config.toml
vocab_size = 4096
rope_base = 10000.0
lr = 0.00674
decay_fraction = 1.0
Each number is 128 + 24 x the weight over its row's rms, rounded and kept within 0 to 255. Layers, rows and columns count from 0. The size above them is the row's rms in percent of the matrix's.

# layer 9 MLP down (transposed), 256x64, rms 0.106, rows 193-245, columns 0-63
size [ 94 109 106 123 104  97 129 108  91  81  89 106 102 104  74  91 113 107 110 111 117 104  94 117 120  86  84 106 109  83  82 105 105 102  87  85  98  84  81 112 103  73  80 102  98 102 116 117  86 111  99 103  77]
[[121 137 116 132 159 125 182 111 136 161 144 133 147 132 167 128 126 113 130 144 141 120 104 133 136 124 177 106 163  98 117 117 160 107 102 155 147 113 158 168 131 142 115 188 112 180 168 133 139 145 114 125 141 119  90 114  92 163 130 111 170 100 128 132]
 [ 87 126  93 112 159 163 141 137 176 117 152 162 129 119 180 123  66 129 112 128 122 132 126 112 155 158 100 127 102 126 157 118 157 135 133 112 108 159 129 118 161  93 119 125 151 135  85 117 118  93 142 153 128 139 116 152 144 136 110 117 136 144  72 160]
 [105 108 145 134 140 136 134 118 129  85 122 121 175 153 170 103 135 142 119 131 125 136 148 123  70 174 145 127 134 134 142  92 166 104 151 157  86 126 143 176  99 113 122 137  98 121 127 138 127 104  97 121 181 140 163 121 141 131 114  93 105  84 122 114]
 [158  87 124  89 131 131 124  88  96  91 126 145 165 153  94  92 176 137 109 113 139 112 177 146 153 131 131 124 105 129 120 104 130 115 130 111 149 146 134 154 109  84 121  93 135 124 157 104 134 106 165 109  87 110 107  98 156 142 140 116 145 132 170 144]
 [148 105 152 112 155 110 135 159 121 122 145 172 146 117 125 117  95 117  78 124 120  94 111 118 133 142  92 153 114 138 106 123 138 145 105 139 136 169 124 100 141 131 129 150 167  93 122 140 118 126 155 125  81  61  96 114 149 121  82 134 101 111 104  85]
 [118 133 131 109 128 164  99  90 138 190 136  95 107 148 150 129 128 126 125 129 101 117 151 147 112 157 136 131 131 143 121 106 128 157 121  80  88 128  88 143 195 170 122 130 116 163 131 137 192 122 131 153 141 127 155 139 134 132 153 118 147 113  98 113]
 [176 164 126 125 115  97 147 148 124 152 173 116 134 133 124 116 101 128 167 118  94 118  98  99 125 139 127 152 129 132 116 120 156 106 130 169 121 114 148 164 141  98 138 127 100 142 175  82 164 145  95  80 137 148 173 113 118 101 158 139 103 150 127 118]
 [146 163  88 112  85 159 131 117 140 104  90 131 114 130 126 169  90 117 128 109  54 142 102 105 142 154 149 125 140 116 127 128 126 123 126 152 154 134 123 137 133 110 175 112 123 106 107 137 109 103  89 163 120 155 121 109  68 121 114 161 102 121 140 124]
 [161 117 105 122 103 133 152  78 146 140 123 183 111  61 100 144 137 106 110 126 151 142 136 126 171 106 128 127 130 164  95 101 156 111 155  94 156 174 100 141 124 115 131  95 108 127 133  94 126 132 115 113 142  94 125 135 119 151 105 128 112 102 110 160]
 [126 137  99 165 103 172 117 100 105 147 139 123 164 104 125 142 143 150 104 163 141 154 130 129 149  93 163 111 133 121 105 135 132 116 105 149 135 107 108 107 167 182  88 167 116 132 156  91 159 117  90 183 111 126 145 138 135 102  96 134 128 113 119 123]
 [114 127 142 143 152 126 144  97 102 144 112 151 125 179 119 160 166 128 154 129 105  99 128 164 129 120 114  78 108 157 106 103 149 163 102 135 177 119 115 119 137 174 136 127 191 141 138 127  99 148 147 165  94 148 131 148  93 117 113 132 154 143 131 120]
 [118 139 141 141 127 185 133 126 124 127 155  71 110 107 144 101  92 125 161 137  73 155 105 163 140 158 184 124 113 118 127  91 140 162 144 184 121 161 147 126 161 118 132 111 144 133 112 106 131 137 124 154 115 108 150 129 113 127 107 149 114 150 112 101]
 [105 140 111 138 107 106 151  56 141 114 143 119 155 114 129 182 107 160 132 134 105 125 169 142 158 130 153 134 146 132 130 143 128  83 163 141 136 169 125 154 145 133 110  99  85 108 145 189 135 159 135 148  98  95 139 126 146 143 114 144 132 148 138 130]
 [110 121 127 122 149 129 155 153 131 142  69 180  97 139 134 129 179 135 134 119 122 119 183 138 158 105  94 127 121 126 157  97  91 162 110 148 131 104 147 103 141 129 128 174 138 149 107 131 137 151 152 145  90 136 116 128 144  96 146 119 155  86 116 160]
 [151 157 129 132 130 126 145  89 112 109 122 142 147  98 132 116 105 123 151 103 132 109 146 124 135  88 103 173 172 119 126 106  99 156 112 158 137 179 115 162 160 141 115 137 160 154 135 128 145 114 141 189 133 124 138 150 109 134 142 130 113 170 119 194]
 [113  98  94 147 117 123  97 109  99 144 127 145 105 106 156 141 129 124 172 159 110 121 137 147 149 146 127 153 122 118 138  80 134 168  98 126 138 148 131 146 122  94 144 184  97 177 132 116 115 146 154 134  78 179 127 147 134 107 111 101 169 110 128 123]
 [176 127 111 157 160 117 111 142 103 160 133 139 130 129 100  95 129 178 116 112 104 105 188 137  98  94  93 147 111  98 136 130 132 114 154 140 121 142 163 117  83 114 118 111 123 114 176 119 111 107 138 111 111 118  98 115 108 117 132 105 155 117 180 104]
 [160 130 164 148 169 126 134 136 102 107  83 125 129  99 140  84 116 118 124 138 154 131  89 116 101 137 118 119 111 116 158 204 126 171  85  84 143 133 117 120 125 142 111 122 137 166 124 147 111 145  90 104 138 106 145 111 122 127 153 109 105 158 159 125]
 [166 139  99  97 129 127 122 163 102 156 112 123 127 101 113 137 118 115 164  93 142 146 136 150  88 106 111 110 132 141  85 103 110 160 140  96 116 126 121 148  88 139 127 161 183 181 146 118 147 129 124  82 115 180 123 141 155 116  97 123 125 154 134 122]
 [124 143  84 160 131 155 105 149 128 107 130 123 108 152 192 155 122 148 112 124 111 181 126 107  96 116 106 166 107 103 149 131  93 147 108 152  77 108 114 116 112 103 128  90 142  96 111 113 147 102 117 137 141 109 108 137 149 118 109 136 182 108 117 113]
 [100 138 108 146 113 137  95 129 158 128 126 139 123 120 201 120 142 103 143 143 147 154 152 144  79 118 155  99 113 129 128 122 138 104 135 185 125 131 143  76 133  87 119 111  99 133 131 172 104 134 140 125 139 162  63 123 122 143 142 109 144 147 129 113]
 [178 158 106  81 144 102 104 125 128 136 135 120 110 109 157 119 141 116 137 133 137 174 109 147  96 114 139 108 117 140 140 137 116 109 119 123 124 137 139 192  88 155 107 112 134 148 157 144 103 162  99 149  77 114 158 130 110 121 134  79 133  79 144 132]
 [ 84  96 113  61 144 140 109 128 123 106 121 128 108 130 124  96 143 166 152 111 128 107 103 116 140 112 166 142 148 122 131 125 140 138 123 134 150  90 123 118 137 103 149 130  72 127 131 111  87 145  58  93  92 114 118 132 153 156 112 109 159 108 141 142]
 [ 89 149 169 126 143 171 132 136 163 101 127 106 128 147 146 171 144 122 107 140 123 149 109 166  91 123 111  69 129 107  96 118 123 140 153 141 129 116 159 152 150 141  97 145 115 104 179 155 115 112 149 118 106 136 108 130 134  84  87 140 150 102 155 133]
 [126 141 136 110 102 103 116 113 131 127 163 146  89 115  80 154 150 108 137  82 136 117 131 120 177 123 153 165 185 148  88  80 143 124 138 154 107 142 109 143 151 140 131 113 175 115 104 145 138 141 122 102 126 125  96 141 146 115 150 143 130  87 151 161]
 [117 159 146 138 107 178 162 138 133 158 134 125 100  99 179 137 146  87 105 100 161 115 165  69 140 116 140 115 148 143 120  91 135 115 152 102 125 110 147 106 148 142 122 106 117 114 144 125 162 149 145 139 133 156 142 129 105  87 134 133 127 171 176 119]
 [ 91  88  88 146 118 141 174 145 116 109 106 139 181 140 172 148 116 147 128 120 180 108 106 134  97 129 147 102 125 145 120 126 155 108 139 111 158 135 169 142 161 138 130  83 142 158 109 146 120 100 126 139 148 174 171 136 147 130 139 119 110 148 143 130]
 [110 109 158 158 152  99 132  97 140 141 131 126  73 134 119 126 102 172 131 126 120  90 110 136 155 125 106 163  98 115 143 112 128 110 110 166 140 100 132 148  82 134 162 133 146 139 101 174 178 121 143 158 144 100 148  89 158 104 126  97 155 115 133 129]
 [138 158 129 104 148 109 126 113 119 114 133 131 125 138 138 108 152 141 180 144 103 151 126 145 118 136 157  85 140 128  99 142 140 171 123 139 111 101 134 122  82 142 102 138 126 134 118 133 110 139 173 110 122 100 135 173  80 133 122 169 144 111 128 214]
 [ 97 132 119 135 140  41 113 166 152 149 109 137 124 102 104  95 156  85 129 101 116 137 101 124 141 133 109 177 171 157 141 142 106 141 126 118 138 121 151 120 148 105 131 147  80 139 118 110 138 116 149 100 156 117 132 143 123 128  81 134 105 112 159 137]
 [ 90 157 127 145 139 112 135 134 151 115 137 112  99  73 120 115 128 145 140 126 122 101  97 114 108 128 106 120 107 106  87 125 137 112 145 114 107 161 126 118  63 149 170  78 119 108 116 112 130 143  75 171 114 156 113 105 146 137 112 136 170 156 116 150]
 [149 107 188 125 136  70 135 181 137 154 141 143 143 161  85 104 131 153 146 155 140  87 136  77 126 123 164 121 133 127 140 131 131 122 145 130 131 105 138 166 135  96 166 149 118 106 123 137 171  91 144 130 130 130 148 135 135 132  98 150 159 138 137 158]
 [ 66  84 116 164 171 110  88 126 113 129  79  94 143 153 137 133 145 182 133 135 142 102  96 128 111 123 110 164 117 128 120 108 138 142 108 127 134 139 142 132 128 150 119  90 118 116 151 146 108 127 151 153 130 159 100 139 106 168 125 110 114 105 146 176]
 [145 130 117 118 168 105 124 136 132 137  88 152 133 112 113 125 143 140 113 142 112 130 139 169 122  77 154 165 168 110 150 133 100 117 115  93 128 114 166 126 151 122 126 114 145 156 112 121 157 138 139 155  86 107  85 136  85 123 147 119  66 137 107 180]
 [141 118 145 118 160 122 143 139 123 156 136 123  85 146 166 154 151 166 100 125 138 106 175  91 106 110 144  94 155 119 142 136  88 130 109 143 102  75 140 135 143 107 157 151 144 116 120 147 169 180 143  83 121 113 120 105 150 157 137 129 110 110 118  99]
 [131 138 149 169 122 106 109 151 133  98 133 126 118 134 111 116 145 142 137 146 118 148 177 116  88 117 128 138 154 144  99 101  90  97 136 103 130 168  60 135 142 153 152 115 132 132 101 159 109  96 160 127 116  76 112 108  98 112  97 125 100  84 135 132]
 [154 113 124 124 124 131 146  99 115  75 110 155 113 130  88 115 145 164 163 102 101 132 108 128 137 166 107 117 120 127 118 135 149 153 126  95  80 143 135  98 115 133 138  84  99 115 147 140 167 107 119 149 123 150  72 100 129  93 128 140 117  77 165 131]
 [ 91 120 157 135 126 129 116 101 106 108 108  90 119  69 133 113 117 112 154 126  62 111  96 118 136 124  97 136  99 154  98 131 126 155 174 127 103 153 134 129 109 149 113  87 133 147 152 158 122 186 100  87 146 112 140 118 115 125 129 112 136 110 124 105]
 [102 167 155 109 127 116 143 106 115  82 159 165 159 108 168 118 170 107 165 109 107 113 122 134 148 118 118 131 123 149 118 114 125 113 137  97 145 109 123 112 139  60 149 141 111 134 117  95 136 124 147 134 176  94 136 146 146 115 138 158 168 158 141  91]
 [132 148 138 147 127 131 136  62 138 117  79 116 155 157 127 143 162 152 130 138 101 128 120 121 170 136 152 161 109 159 122 136 119 152 137 118 151  77 101 103 109 109  53 123 164 176  91 148 148 126 137 133 143 121 128 142 134  96 125 131 134 139 118 134]
 [119 123 115 154 126 119 152 121 117 144 161 131 148 144 147 107 119 137 103 119  90  96 102 138 125 107 139 122  91  95 153 149 125 128 148 107  54  97 133 152 126 151 112 131 145 150  83 139 138 145 119 141 159 157 117 125  91 147 120  72 100 151 166 174]
 [119 130 109 150  95 130 133 118 136 119  96 182 114  89 144  91 126 124 118 122 177 110 111 138 178 139 112  82 108 136 106 124 119 108 161 142 124 111 109 134 121  88 146 129 113 147  95 117 185 113  97 116 109  82 156  97 106 131 175 119 128 143 137 120]
 [119 143 112 153 159 143  84 131 160 113 105  93 117 107 147 108 126 112 120  89 121 137 114 184 130 104 132 117 133 116  88 136 156 134 151 141 131 160 143 130 145 147 132 136 107  97 155 136 141 111 194 128  96 112 154 187 147 153 114 167 122 117 165 143]
 [ 78 150 148 118 152 122 128 148 141 119 127  96 156 105 134 120 113 120 143 153 132 131 120  47 147 168 133 152 173  94 127 132 143 111  97 159 158 150 101 132 121 123 139 133 139 116 163  93 126 135 150 119 108 100 173  83 144  84 129 117 134 135 123 112]
 [126  94 105 154 180 155 135  97  72 134 105 173 178 137 107 111 128 121 106 134 112  91 115 109 118 145 106  87  93 148 125 129 128 152 128 155 119 133  84 168 153 124 149 145 143 132 113 104 115 163 133 124 104  99  90 142 133 139 122 134 154 106 110 149]
 [113 157 136 100 139 133 174 136 142 119 121 104 158 112 132 142 127  96 134 126 195 115 133 114 142 128 104 103 115 141 132 118 154 141 132 123 129 145 144 102 118 177  80 155 142  80 131 144  88 121 125 125 143 122 146 192 122 136 187 138 155 158 146 140]
 [124 142 180  97 139 157 131 144 164 127 106 114 150  76 144 135 112 110  86  92 129 142 104 143 106 174 118 129 129 108 157 144 125 141 133 152  98 125 110 167 118 138 152 114 118 128 131 111 153 148 147 108 167  84 126 123  85 110 150 108 102  90 173 138]
 [126 123 152  89 131 166 143 126 158 128 130 139 165 102 122 134 127 115 125  95 139 150 150 137  91 148 132 139  99 146 128 150 112 137 128  93 138 168 126 114 169 156 103  83  55 121 127  98  96 140 140 112 124  75 156 160 169 115 119 147 118 136 128 113]
 [128 128 139 167 146 127 132 105 116  84  85 139 135 122 104 165 163 181 194 102  99 133  98 143 161  91 114 114 160 117 167 147 122 144 113 126 134  96 104 100 137 118 139  80 155 128 134 148 143 146 148 128 135 100 120 137 100 142 114 143 112 134 158 119]
 [124 121  92 135  76 113  75 111 138 127 150 131 135 152 163 159 145 171 148 101 133 173  94 124 185  92 135 124 153 143 120 168 133 131 126 148 113 131 112 134 141 124 143 125 115  73 116 127 149 118  94 126  98 125 151 147 107 157 128 135 101 166 130 152]
 [142 151 119 122 148 170 139 127 176 101  89 131 105 134 103 103 160 149 116  90  95 106 137 153 179 110 141 135 109 143 136 120 103 150 121 119 165 139 139 148 159 133 151 135 136 111 180  80  99 106 130 155 102 125  96 102 154 112 163 127 111 115 109 103]
 [136 119 117 105 129 135 158  77  60 121 121 127 117  97 133 140 108 136 116 125 127 110 132 147  86 165 159 108 121 105 200 143 106 137 104 166 101 128 165 162 103 116 110 147 141 155 153 120 126 116 120 141 138  87 147 126 161 144 123 155 141 133 115 157]
 [150  96  87  80 120 120 113 155  99 173 151 124 153 122 131 157 127 135 135  99  93 164 135 165  88 136 145 133 143 137 140  70  94 152 174 119 145 111  98 138 160 152 110  92 121 113 122 135  87 120 148 128 131 122 139 137 156 112 136 155 133 107 145 103]]
# layer 9 MLP up, 256x64, rms 0.104, rows 194-245, columns 0-63
size [116 109 109 102  89 113 107 105  88  94 102  97 107  91 100  98 103 107  93 117 105  85 114 107  97  90 100  96  89  84  92 100 107  90 103 115  93  90 105 111  90  91  95  99  89  99 114  90 126 100 101  87]
[[128 126 131 145 117 159 127 143 142 135  77 180  97 111 141 121 144 140 133  98 159 109 155 145  86 146 110 110 109 130 112 131 180 118 118 158 174 136 108 118 186 147 125 145 120 128 100 114 136 135 147 165 117 184 115 125 124 167 104 152 133  98 111 145]
 [119 120 107 161 127 162 181 153  93 143 163 134 106 128 151  99 164 119 114 162 149 124 126 102 108 166  93 109 128 133 113 159 112 100 125 130 103 120 153 173 142 141 127 120 144 120 129 132 158 127  85 109 111 156 136 128 178 123 162 134  96  73 150 123]
 [148 125 146 128 114 137 167 144 102  63 106 117 151 164 107 114 165 114 115 148 121 116 132 150 164 131 136 108 124 129 167 157  83 124 127 158  97 119 163 104 115 111 161 114 110 110 152 134  95 154 159 115 117 114 129 149 132 194  89 109 143 127 118 111]
 [148 146 142 118 169  97  84 100 138 131 117 177 118 109 100 156 123 145 114  82 128 145 153 100  70 132 123 146 127 154 113 103 130 160 124 121 130 134 151 155 151 119 136  84  84 134 153 111 154 115 117 154 145 143 147 112  78 116 102 129 125  99 139  93]
 [111 142 120 116 100 108 130 170 174 148 130 146  86 128 121 127 157 136 140 129 126 107 118 146 101 144 100 159 127 135 121 110  95 165 100 103 117 133 125 138 121 149 150  79 152 158 161 111 152 163 140  70  91 135 118 139 133 157  72 109 142 141 144  94]
 [113 144 131  93 126 122 153 134 160  73 153 118 104  96 117 107 128 133 159 123 129 130 109 110 138 151 125 140 131  98 160 132  97 121 110 156 135 162 131 146 125  84 130 138 147 102 141 118 135  89  80 125  96 156 141 144 173 114 157 147 138  65 154  87]
 [156 155 170 119 130 130 141 132 155 131 162 111 160 134 121 167 120  76 132 113  88 128 148  99  88 145 130 150 142  85 123 135  74  81 143 188 121 119 142 123 167  80 144 122 114 125 135 109 146 131 102 133 134 119 132 112 140 164 119 146 122 137 159 127]
 [101 119 142 130 113 178  94 166 105 102 113  99 107 165 137 133 135 167 123 153 130 129 127  97  96 168 153 133 159 126 128 156 148 106 123 147 121 128  96  90 131 105 148 120 163 120 167 125  82 103 105 162 120 139 130 137 135  99 142 133 120 101  81  88]
 [153 140 117 112 140 129 127 127 125 147 108 112 135 143 132 103 141  78 155  85  60 116 107 164 119 150 141  92 187 125 140 123 135 117 139 122 150 186 114 169 159  92 127 128 141 110 139 138 140  79 130 118 142 148  83 151 132 156 109 133 126 115 120 136]
 [134 109 122 119 132 137 119 107 119 128 152 160 143 136 139 162 155  89 159  88 121 112 138 100 127 126 117 108 111  74 137 111 136  91 137 113  47 120 157 129 156 105 148 133  81  92 173 117 139 124 168  99 141 122 123 116 150 113 148 149 151 110 146 118]
 [104 128 165 140 132 139 143 124  63 127  81 111 144 148 127 159 147 127 174 114  97 141 124 143 142 144 116 152 144 151 124 156 119 107  73  93 143 138 124 132 122 146 124 105 139 132 115 111 124 141 154 150 137 116 167 162 196  78 137 117 152 112 112 131]
 [155 132 133  86  66  94 121 137 159 134 127 117 125 125 146 161 133 115 123 120 124  78 115 175 107 117 117 136 127 123  96 134 140 100 115 162  63 123 133 165 153 112 113 180 107 148 137 156 132 106 122 136 112 142 111 130 100 115 121 177  93 140 118 138]
 [144 118 132 148 126 135 143 124  80 113 123 151 142 125 134 135 161 131 128 149 139  95 109 130 147 117  85 178 175 118 136 108 107 120 156 138  82 145 133 150 127 101 156 155 139 125 125 131 149 162 124 193 140 174 153 108 173 168 126 121  90 105 127 112]
 [129  93 146 127 109 108  95 192 108 141 122 128 130 148 150 123 123  96 117 150 144 155 145  98 147 131 153  81 101 179 130 132 108  96 127 149 119 119 158  94 122 132 144 133 159 157 145  97 118 158 112  93 135 112 130 115  93 149  95 185 151 142 120 115]
 [154 161 103 105  89 134 103 122 128 113 151 128 114 128 136 144 139 102 118 140 160 116 141 129 122 112 102 114 140 127 121 116 121 111 176 109 106 124 140 127  93 182 126 164 127 123 166 132 172  74 153 144 195 142 147 111 107 141 102 115  92 134  82 117]
 [127 139  89 141 116  97 115  95  98 120 120 167 137 114 144 113  98  91  95 136 124 155 105 128 137 127 121 125 139 191 130 169 144 135 107 140 144 110 133 144 131 120 164 147 174  85 168 115 148 118 101 126 141 122 129 113  77 170 166 145 126  96 152 111]
 [161 138 131 106 125 198 142 106 141 121 134 181 152 125 124 124 131 121 165 104  81 131  91 126  91 139 112 106 149  83 136 164 130 155 107 153 140 134  59 103 167 134 134 116 123 172 138 109 130 114 132 121 142 144 145 147 130 112 106 123 132 134 141 105]
 [169 139 122 146 133 129 140 139 166 109 168 117 121  87 123 148 150 138 143 150 118 135 141 143  96 129 130 150 141 160 106 119  83 124 100  92 100 126 152 147  87 173 112 156 163 173 162 172 125 144  99 110 134 155  99 161 111 134 141 159 140 139  97 118]
 [151 115 148 156 150 179 137 151 139 122 147 132 104 109 118  87 110 142 148 178 132 160 146 131 103  97 149 132 144 135  86 107  84 112 119  90  88  91 130 134 153 164 104 110 145 139 132 158 140 134 139 155 150  86 134 135 172 107 138 140 143 104 126  97]
 [124 131 134 105 125 135 116 154 137 137  74  96 130 125 141 129 127  81 153 103 105 112 108 117 128 189 158 137 150 132 120 150 131 118 112 101 116 118 155 141 149  77 141 133 152 146 118 134 113  97 130 124 156 155 129 126  90 158 131 190 151  60 130 128]
 [148 117 110 124 153 152 123  94 149 127 141 132 146 139 130  91 139 146 169 192  78 107 106 143 106 103 126 114 135 140 133 122 125 157 136 116 123 148 109 147 122 165 106  78 168 113 144 108 118 125  98 171 148 145 121 169 131 134 166 131 151  96 175 121]
 [145 157 150 133  95 143 146 142 123 129 111 139  83 129 123 113  91 103  83 114 151 160 138 147 112 101 115 128  98 133 130 114 134 116 148 130 110 143 151 135 109 141  97  88 187 106 101 132 131 107 179 146 130 124 159  80  81 114 153 148 112 161  94 133]
 [126 131 132 145 125 158  97  95 154 131 110  80 139 144 113 115 157 126 128 179 140  97 138 147 116 115 129  93 146  90 122 161 126 162  90 187 125 134  98 126 126 157  99 121 155 110 170 161 159 140 146 138  96 133  83 135 109 119 105 117 135  93 141 143]
 [129 102 131 138 157 130 162 150 123 139 109 116 129 106  93 161 134 131 144 120  89 159  81 138 138 103 112 133 105 156 144 140 129 110  90  89 103 147 119 135 127 146 115 125 147 174 136 135 145  90 161 161 179 103 150 109 101 102 152 167 105 116 158  86]
 [125 113 154 128 120 122 166 146 129 100 150 100 131 146  99  97 132 130  99  96 153 153 141 113  89 125 103 134 130 113 131 145 174 118  67 173 150 133  99 167 100 126 128 159 132 162  98 140 174 130 140 105 116 111 123 134 158 136 172 134 136 149  85 142]
 [131 165 101 151  99 123 121 145 161 129  86 116 108 172 144 112 122 121 145 105 120 160 126 180 104  98 135 133 121 119 110 152 140 156  82 177 114  96 118 155 134 110 165 116 102 132 120 101 189 152 141 121 134 117  97 106 119 101 108 128 133 131 160 154]
 [ 88 105 137 132 151 147 161 139 137 111 136 115 119 145  86 133 137  60 138 114 148 118 142 108 137 138  95 114 146 172 115 171 123 123 114 124  98 130 131  98  99 157 107 122 149 189 111 142 150 136 151 144 126 126 118 156 166 145  84 139 137 115  75 122]
 [141 154 115 150 158 101 155 108 124 106 139 123 119 121 102 120 110  94 138  89 169 125 106 141  78 123  93 146 118 151 104 159 110 149  87 164 144 160 150  78 116 134 132 176 120 125 109 112 138 114 137 172 114 124 171 107 128 138 100 169 133 156 132 118]
 [150 148 118 149 163 176 123  76 134 132 129 118 107 148 101 143 106 151 116 118 168 142 158 167 132 135  85 119 118 154 117  98 100 165 147  96 159 101 151 153 106 137 136  86 164 144 147 127 152 149 109 123 131 146 140 134 104 108 153 155 152 119  94  93]
 [ 98 117 105 130 119 121 138 137 105 132 176 140 148 143  98 134  94 134 122 126 155 148 112 133 106 128 130 102 180 112 117 107 123 142 121 145 144 104 163  69 160 101  90 125 144 135 107 100 143 150 193  66 131 120 157 143 115 114 117  89 137 137 116 118]
 [143 136 164 143 131 118 161 155 146 146 154 118  97 123 113  89 114 105 193 129  66 128 125  97 135 109 133 149 149 120 136 112 142  96 127 103 134 141 131 111 140 140 151 112  68  99 118  89 133 132 168 124 140 142 136 159 147  93  98 153 147 109 103 105]
 [138 159 125 109 123 115  90 116 164  79  82 118 130 129 112 154 153  87 144 154 131 115 152 157  74  97 126 109 134 116  78 104  91 110 164 164 135 115 144 122 106 136 119 140 131 118 107 140  97 111 191 151 122 128 136 115 126 121 160 136 113 138 132 153]
 [171 143  72 107 102 104 125 141 139 108 105 146 102 133  93  96 147 142 147 112 151 132 114 124 136 131 116 138 150 135 119 123  93 112 113 121 120 133 171 131 152 107  85 111 156 133 112 149 140 129 133 172  91  92 126 193 110 120 100 127 118 141  86 171]
 [ 98 141 100 153 120  96 145 125 124  99  99 125 144 151 138  97 112 199 127 164 126  87  75 144 124 134  85 121 145 122 107 156 155 145 146 141 128 166 115 139 128 156 113 136 135 119 113 143 126 139 125 113 146 134  65 154 141  96 120  86 149 137 136 105]
 [ 87 100  94 143 122 157 127 151 161 135 127 130 129 131 110 122 129  83 101 126 172 145 139 136 136 122 106 141 137 128 126 137 142 161 124 123 100 145 198 120 141 108  86 137 102  94 110  82 157  84 155  95 134 177 105 165 127 150 117 127 121 116 119 124]
 [183 134 174 104 118 127 143 131 132  95  82 128 118 100 132 154 137 132 151  93 174 151 108 123 131 120 165 139 125 115 160 126 123 106 143 119  87 122 132 149 157  96 159  93 119 128 127 151 121 122 151  82 122 123 139 161  72 159 107  95 108 129 104 127]
 [150 101  83  93 131  89 154 138 123 131 135 174 191 189 130 149 146 108  91 100 155 137 155  99 105 140 122 133 112  91 151 134 132 138 123 135 157  87 141 128 144 111 145 161 127 122 129 125 133  85 159 119 120 150 147 152 134 119 140 126  86 127 124 143]
 [157 151 124 125 135 114 134 125  90 147 120 104 155 151 124 148 101 142 105 145 186 152  56 157  88 126 155 141  99 143 114 104 128 154 141 148 150 109 104 149 115 190 122 114 156 150 144 152 122 143 161 104 109 131 149 107 128 140 108 108  95 125 127 112]
 [122 137 139 164 146 120 133  94  81 124  71  90 115 127 109 114 144 130 104 143 146 117 133  99 135 149 115 118 133 204 120 157 132 157  64 134 118 134 145 109 136 123 139 160 157 104  98 130 138 101 119 145 164 130 114 129 131 141  96 141 161 100  97 130]
 [132 131 171  68 135 133 153 109 118 101 139 104 139  97 133  97 100 115 134 149 136 127 164 162 105 131 132 166 155 106 117 142 103 157 127 123 140  94 132 147 126 129 126  88 175 116 118 123 120 103 164  60 128 105 163 146 109 157 144  91 109 123 117 137]
 [147 128 114 127 117 119 142 138 131 108 158 110 118 165 128 156 114 103 173 107 131 113 116 140 112 169 183 132 123 151 142 164 124 121 113 144 159 172 156 126 153 173 142 131 109 108 144 113 132 161 141 119 133 140  82 188 110 104  95 103 121 141  79 144]
 [104 107 129 142 136 138 167 121 130  90 140 150 159 130 161 150 109 120 199  80 119 158 127 130 159 161 114 148 139 121 164 118 124 105 128  97 114 122 154 170 142 180 126  98 120 141 143 116 131 120 128  69 138 159 132  89 111 111 132 143 120 128 103 127]
 [141 175 113 116 109 125 101 152  96  66 110 105 119 116 142 120 104 114 150 145 140 107 191 125 113 142 109 154 116 163 153 143 133 158  94 143 119 133 151 122 167 130 108  83 123 153  69 119 132 132 149 118 133 117 119 181 126  95 127 128 117 118 123 141]
 [137 145 153 132 115 157 120 133 130 151 150 108 109 162 104 118 124 126 156 112  70 119 103 126 119  89 112 117 143 112  56 134 127 119 139 111 104 151 143 159 126 154 100  98  73 123 142 178 136 123 148 165 160 120  96 138  98  95 132 135 137 116 101 107]
 [ 87 169 112 128 146 140 115  96 110 154  91 137 116 115  99 153 135  90 123 145 137 120 115 114 143 100 108 111 111 145 105 158 153 102 115 176 133 165 159 114 117 101 126 142 166 106 154 145 157 109 166 115 149 170 121 150 137 116 119 105 134 110 116  64]
 [136 106 147 156 157 129 122 164 168 140 130 143 103 111 152 159 173 104 138 120 145 108 124 161 153 119 143 141 118 101  95 131 146 123  90 148 128 121 157 155  99 141 130 135 146 115 156 155 154 132 138 128  91 184 160 150 116 103 138 131 124  72  85  90]
 [147 113 118 103  98 121 147 120 135 101 115 133 113  97 107 103 119 125 174 168 141 106 135 155 128 153 155 132 143 159 107 156 173 125 127 164  75 153 158  74 100 142 129 122  94 153 131 138 133 145 138  99 187  99 146 136 133 140 116 136 142 116  88 136]
 [132 107 104 100 110 122 112 141 147 170 130 115 127 161 158  94 110  96  55 160 137 140 156 137 106 164 136 152 133 135  95 119 133 113 157 153 143 144 155 140 153 174  85 157 101 118 131 120 139 129 158 116  97 176 108 153 136 139 144 129 121 124 100 140]
 [107 109 160 183 166 165 124 193 133 112 122 121 141 133 132 124  96 124 121 201 110 116 122 153 101 135 100 146 139 141 112 135 133 102 107 133 137 119 125 117  95 120 125 104 133 120 184 145 123 101 142 153 152 134  91 141 139 100  85 102 123 121 131 110]
 [138 136 105 151  92 174 150 106 118 109 162 122 134 123 114  97 106 119 181 149 101 148 112 165 105 148 112 107 149 180 114 129 124 133 154 101 139 180 116 170 161 153 105 139 138  94 150 117 152 133 129 135 121  97 145 158 162 106 113 142 104 135 141 103]
 [112  98 121 108 108 160 119 133 101 143 119 162 129 137 116 135 127 117 119 143 116  95 111 145 105 149 148 132 166 136 136 153 132 152  99 159  55 113 142 159 144 118 143  86 199 121 170 126 183 148 100 109 123 111 125 129 127 137 121 107 121 109  98 149]
 [ 88 121 146 110 131 105  79 146  95 140  70 120 138 111 111 118 124 145 133 146 110  89  88 119 179 116  91 157 116  90 102 136 138 141  96 132 106 117 154 136 145 131 126 107 112 119 127 114 133 160 132 130 121 108 124  77 114 125 122  94 160 177  87 127]]